config.toml
activation = "swiglu"
positions = "rope"
rope_base = 1020.0
bias = "none"
optimizer = "muon"
lr = 0.00685
beta1 = 0.95
decay_fraction = 0.94
final_lr_fraction = 0.0
doc_mask = true
Each number is 200 + 30 x the weight over the matrix's rms, rounded and kept within 0 to 999. Layers, rows and columns count from 0.

# layer 3 MLP up, 192x64, rms 0.116, rows 100-150, columns 0-63
160,264,197,173,145,192,245,195,214,226,179,192,160,131,163,180,235,172,221,182,219,211,251,134,220,203,252,214,273,235,198,199,199,189,203,164,142,223,227,206,187,147,246,181,195,202,221,202,235,205,214,162,215,190,154,197,187,220,179,171,181,243,247,230
181,206,216,230,212,146,185,140,191,189,211,223,213,203,190,217,157,283,195,223,218,226,267,167,136,187,244,198,234,220,232,202,236,176,175,178,231,210,186,195,219,167,222,211,201,185,218,221,237,219,204,183,183,171,183,209,199,192,151,186,215,228,207,222
154,206,166,178,238,193,248,178,186,192,243,207,204,218,207,198,214,181,180,218,190,215,136,177,195,199,197,214,217,187,194,217,175,220,248,198,179,220,165,185,208,188,213,244,189,181,224,163,178,232,222,198,200,213,195,222,195,204,210,223,183,165,183,221
217,200,159,249,178,203,199,201,215,246,225,184,168,211,144,179,222,188,236,171,183,204,182,185,212,153,196,193,224,197,215,202,202,199,175,246,247,208,169,260,190,167,201,202,213,187,196,196,262,220,166,198,209,170,152,200,223,189,223,197,192,238,188,212
190,224,187,210,258,191,191,198,184,172,188,212,185,180,201,261,229,205,226,222,204,270,208,161,206,175,203,187,219,211,186,201,198,185,214,124,168,193,214,229,241,195,171,157,167,212,227,204,184,199,235,255,180,167,190,226,173,188,175,220,223,170,208,176
173,179,191,189,259,169,233,242,239,218,270,181,226,184,213,169,189,204,130,189,200,175,218,204,264,186,237,199,185,206,166,238,238,190,189,191,150,210,155,187,211,160,192,169,174,156,213,221,183,234,142,195,186,225,192,180,200,173,218,192,181,230,202,202
264,171,200,164,249,162,219,229,245,238,210,175,194,173,255,157,208,192,121,167,204,201,165,212,177,233,195,185,152,171,217,236,177,232,279,226,211,226,148,188,160,192,185,209,180,138,231,200,152,220,214,206,190,208,223,165,197,218,196,202,248,214,230,196
231,280,179,192,192,221,192,202,212,251,181,185,171,182,167,231,197,193,225,159,190,154,254,231,152,221,164,213,175,145,198,212,195,237,207,192,185,214,233,212,168,144,240,194,270,163,194,169,200,194,225,148,182,168,190,199,180,167,184,223,219,173,243,181
187,215,190,220,188,150,142,230,209,208,148,198,190,140,177,203,216,203,241,206,177,201,199,225,198,203,236,216,191,223,184,215,236,202,188,196,250,199,196,164,209,201,187,237,209,169,236,184,182,207,246,212,163,209,202,190,181,196,224,175,200,163,168,245
176,220,176,204,221,219,231,236,260,182,210,215,229,186,195,176,217,170,218,200,206,168,162,217,193,161,244,180,185,200,186,230,256,151,200,169,203,236,187,226,236,237,196,224,200,227,193,155,191,217,214,218,164,215,198,148,114,145,184,191,157,159,239,184
195,200,190,210,199,175,193,219,140,237,172,159,245,184,206,190,195,196,202,179,199,177,250,230,170,202,240,160,213,158,207,236,247,169,190,212,201,168,236,157,153,156,207,221,210,162,191,214,136,181,248,218,185,178,179,194,207,221,241,194,217,192,204,171
158,189,244,240,202,237,200,229,216,175,213,209,163,183,179,184,201,217,146,202,228,166,246,220,143,131,198,214,193,255,169,207,192,165,238,213,217,225,208,173,152,181,245,245,227,195,252,240,159,218,185,182,199,238,157,141,208,226,159,154,184,203,209,207
219,172,205,240,183,223,144,159,171,182,173,148,160,216,242,217,246,187,222,182,193,180,194,191,238,225,232,170,225,166,219,198,252,180,211,229,165,183,265,225,192,170,167,191,260,234,211,230,216,159,217,220,220,169,166,218,165,204,195,235,169,173,234,195
208,196,235,222,217,149,235,147,216,232,267,195,201,209,184,206,228,194,164,203,206,253,163,183,192,164,253,157,179,176,187,216,206,186,204,210,147,189,223,200,231,168,191,178,212,141,182,234,229,165,177,154,232,158,259,178,214,223,197,229,179,145,227,187
249,225,208,248,159,226,219,266,176,188,209,188,180,150,178,196,247,231,227,196,189,246,173,176,222,199,211,223,177,227,236,138,200,126,220,188,199,215,268,216,183,205,230,198,207,198,150,125,208,166,191,191,178,223,235,217,199,181,254,182,186,193,246,185
187,186,207,203,227,215,198,227,174,180,185,224,213,218,238,209,262,171,176,224,193,203,227,235,225,192,203,214,221,161,184,219,188,236,170,168,211,216,130,223,215,166,158,208,185,149,204,193,217,223,157,209,182,260,217,153,200,180,211,201,178,179,200,187
216,175,202,215,281,204,251,225,199,195,165,237,172,201,212,154,162,191,212,206,168,199,253,244,221,239,223,215,164,167,215,175,182,242,189,166,165,192,182,175,198,227,185,212,164,213,171,194,188,149,215,278,193,196,248,175,194,177,173,175,224,175,217,222
177,176,213,182,147,222,183,187,206,255,167,213,165,248,197,259,203,233,207,209,174,200,191,190,253,206,223,224,202,193,251,226,236,175,157,227,266,192,195,199,210,177,214,184,178,233,199,227,176,189,228,218,188,245,210,207,143,236,218,165,177,180,186,193
230,207,247,218,225,172,177,219,171,194,236,245,206,222,130,208,150,183,178,246,146,235,183,185,236,180,188,166,204,222,209,234,161,238,141,206,240,207,192,151,188,192,196,154,181,135,197,213,257,218,254,223,204,169,142,211,209,180,252,151,207,207,232,192
178,202,178,196,156,180,162,201,159,228,213,208,238,246,167,150,221,219,178,215,164,180,234,261,144,196,262,176,240,243,157,206,149,168,198,243,245,210,227,229,217,223,198,179,199,190,233,249,236,242,209,212,206,162,127,223,191,189,201,138,195,207,209,167
202,178,222,252,221,269,171,246,164,176,190,209,172,145,229,195,184,176,185,210,195,153,184,179,217,191,200,227,216,210,109,192,204,227,167,224,225,188,212,224,217,188,227,187,205,229,225,186,171,180,233,176,186,224,227,198,193,217,201,190,184,163,247,177
207,223,233,217,232,192,186,208,203,157,196,256,221,254,198,124,231,195,187,169,196,203,173,222,223,230,156,164,218,209,227,143,159,201,168,171,174,204,248,185,175,234,195,183,218,217,204,213,200,174,196,189,224,226,210,179,226,234,216,213,209,185,189,199
253,198,190,184,141,202,188,150,218,268,222,191,221,221,175,219,199,227,210,178,162,217,232,176,184,197,232,243,249,245,215,154,202,198,211,190,223,213,170,212,170,200,254,186,162,177,215,192,205,196,166,209,138,233,225,236,187,195,235,220,217,198,147,182
217,157,204,197,200,191,183,204,220,192,180,250,174,217,207,163,228,252,194,218,200,172,210,223,189,186,225,197,263,150,202,195,191,181,151,167,193,208,187,199,156,245,126,236,222,202,191,104,227,211,184,209,173,220,185,187,171,205,277,145,232,182,195,181
136,213,194,177,228,194,196,156,242,213,207,181,164,224,226,214,213,182,173,213,174,220,183,215,179,175,179,189,158,155,180,268,179,213,158,195,195,207,244,150,224,215,154,148,208,177,148,211,210,180,191,223,212,198,194,168,217,171,146,201,218,188,197,221
183,175,189,199,127,138,173,206,229,251,239,187,194,204,204,183,187,225,215,178,170,146,171,226,169,196,225,166,260,251,182,174,209,281,155,189,162,200,180,271,200,210,249,208,186,207,214,233,212,211,176,163,189,246,198,236,186,185,193,199,247,209,199,200
180,192,218,159,271,233,184,170,178,165,217,173,140,199,291,163,166,200,207,191,170,219,157,219,183,178,247,197,181,194,155,250,171,204,217,218,213,164,250,209,196,218,232,168,222,251,125,241,253,150,179,190,176,255,215,180,165,239,171,242,209,202,208,212
156,209,180,238,213,204,194,206,188,186,173,154,205,190,214,225,227,179,221,211,178,204,192,200,210,173,224,175,209,212,210,232,219,228,196,213,189,198,170,240,222,208,173,115,229,213,195,221,221,209,231,215,196,186,224,218,164,181,232,200,206,203,157,220
167,201,249,140,141,256,219,178,165,176,183,239,193,223,208,199,188,150,192,191,210,254,248,223,214,201,208,179,164,177,249,242,226,178,177,151,194,293,191,238,241,130,225,207,184,186,243,158,184,249,199,237,234,155,145,135,212,207,192,148,175,168,197,223
219,200,181,194,190,202,201,247,180,227,151,223,210,208,213,186,181,203,205,189,190,218,244,216,202,193,180,167,183,189,187,193,266,235,211,188,132,180,230,186,206,191,194,221,186,179,249,159,159,201,184,243,245,186,140,206,156,204,166,237,174,235,267,215
140,255,162,197,141,176,184,153,226,212,243,204,184,180,209,221,159,243,259,161,247,193,203,183,243,170,236,263,155,194,211,249,188,238,224,157,180,248,219,258,193,185,232,210,196,182,214,161,215,193,167,178,187,217,206,230,212,186,193,162,185,207,179,186
162,230,190,172,252,214,201,186,206,225,210,239,255,155,217,170,219,154,233,207,185,173,201,260,218,183,167,229,248,192,157,194,174,255,161,183,218,164,214,203,220,216,225,196,184,143,202,184,207,148,113,175,231,227,238,172,202,206,222,176,198,155,171,167
177,140,190,190,245,192,188,242,211,202,154,182,214,171,181,223,210,181,161,198,244,212,256,153,214,224,203,188,226,212,180,169,212,218,212,275,178,193,218,173,210,206,196,191,156,225,211,268,181,202,206,224,225,186,168,182,208,192,169,183,181,181,216,203
203,180,197,196,235,192,158,207,194,170,227,212,222,225,185,207,170,226,153,189,173,185,197,157,223,180,206,196,175,153,262,189,202,182,232,248,208,190,229,223,201,202,215,173,143,132,196,217,180,190,198,227,210,243,239,118,218,218,239,221,174,184,179,179
174,199,182,142,170,173,164,200,236,150,197,184,148,209,187,183,206,173,208,183,198,151,180,211,189,182,130,227,169,217,247,194,228,230,218,223,209,220,234,194,212,200,230,218,233,208,212,152,232,207,218,183,164,175,169,214,198,165,208,217,241,231,204,212
226,231,179,180,169,225,190,234,200,209,184,195,190,217,199,148,166,219,204,179,213,211,260,198,163,243,173,177,207,186,231,185,194,160,196,210,183,163,208,162,188,181,228,201,195,146,206,178,150,133,244,260,148,188,194,200,220,216,195,185,171,203,231,253
192,156,187,170,208,153,187,191,202,213,189,176,249,218,210,204,205,174,188,209,162,178,237,229,193,184,213,210,147,185,186,183,269,239,189,248,254,215,169,241,199,197,174,159,190,209,229,172,226,145,224,184,224,195,229,197,169,174,169,177,227,235,205,181
186,243,190,181,136,247,181,181,225,236,193,159,202,225,256,237,211,158,219,200,254,215,233,215,199,180,229,215,245,248,173,241,163,196,185,194,205,205,137,238,189,160,171,195,254,248,204,186,181,211,179,164,176,254,204,175,213,219,191,172,159,202,188,172
150,160,191,255,168,278,191,199,203,211,134,218,205,233,173,174,217,235,150,246,226,210,171,151,209,244,202,196,238,212,226,206,150,181,202,213,178,228,202,211,192,227,195,195,166,157,188,144,221,214,170,230,153,268,155,187,187,176,245,159,217,254,224,197
150,178,179,159,222,251,199,160,167,182,203,184,220,162,198,170,183,246,170,223,213,217,212,226,199,211,191,243,192,160,201,189,194,224,180,191,233,212,184,168,204,204,245,198,226,194,185,215,191,178,174,181,221,232,234,237,213,170,170,215,219,167,195,227
176,193,189,228,182,234,157,207,181,234,226,202,218,200,164,142,209,191,199,212,240,183,194,188,226,187,222,208,176,190,206,217,195,216,210,163,174,207,156,186,195,188,150,147,220,178,216,178,216,237,182,229,211,184,214,277,186,212,194,196,205,214,200,192
195,190,190,302,160,247,194,262,214,183,155,185,177,143,212,225,221,199,193,169,169,146,188,206,177,222,216,168,177,222,216,182,277,224,215,181,175,200,228,214,172,175,156,229,247,116,181,200,175,202,195,184,231,180,195,214,208,188,207,186,162,186,207,227
162,219,180,212,179,148,177,163,173,197,203,208,201,198,202,174,231,236,220,224,174,216,156,146,224,213,220,147,234,236,190,182,220,251,230,151,186,177,234,202,212,191,240,153,169,260,201,244,170,257,189,120,215,211,207,220,214,218,186,223,130,151,191,210
222,152,165,145,205,189,225,152,233,181,261,190,248,194,189,145,204,183,172,208,197,167,182,214,166,184,198,225,180,209,232,185,180,214,199,166,175,176,135,224,202,238,236,196,147,216,186,217,176,221,189,171,229,213,200,249,198,173,180,222,180,233,201,219
206,222,198,209,206,168,215,248,194,218,252,188,208,185,195,186,289,210,199,199,183,204,202,196,127,207,141,193,162,224,167,219,219,192,161,212,223,183,173,224,248,200,180,183,198,203,173,174,197,158,153,215,176,191,166,220,259,201,262,231,198,174,215,186
218,203,178,230,189,181,232,206,165,237,238,149,177,215,213,118,219,249,231,195,168,224,185,240,187,127,203,218,210,178,162,152,180,243,200,190,225,216,168,257,243,184,158,199,158,195,159,197,208,135,243,198,251,199,247,253,230,217,180,217,149,252,184,212
205,240,182,174,171,231,170,239,165,185,150,175,193,146,229,185,211,191,209,175,250,201,214,223,255,201,136,237,238,230,138,183,222,247,163,204,198,212,213,211,185,188,236,230,180,228,216,113,238,237,203,182,191,210,178,199,261,203,192,130,202,215,255,170
189,180,169,209,223,247,246,172,206,272,131,184,155,190,240,231,241,237,215,188,223,210,176,241,180,203,210,191,227,218,185,187,213,191,240,202,258,182,243,121,128,197,193,181,238,220,200,230,152,178,168,212,251,190,184,199,161,176,190,186,210,164,251,177
182,186,187,235,230,226,219,209,170,242,192,129,228,232,188,185,227,283,190,178,168,234,218,178,220,208,170,219,225,199,168,201,197,219,162,183,186,217,213,201,151,244,181,201,186,182,178,225,196,204,179,234,222,184,223,184,186,180,172,201,215,169,246,185
186,175,152,142,202,205,233,215,220,228,232,206,226,200,162,175,234,177,173,241,226,246,170,216,187,160,220,211,203,192,182,230,188,162,206,175,196,189,190,138,213,221,229,178,152,219,235,187,178,256,231,205,228,238,242,159,252,155,183,160,198,194,134,226
186,237,269,214,199,209,205,193,172,259,188,193,198,245,216,185,173,223,166,240,238,215,232,180,192,198,239,204,222,197,198,162,188,204,162,163,211,170,149,145,161,210,229,242,169,171,174,190,170,253,179,135,212,240,233,221,122,254,152,190,213,216,221,192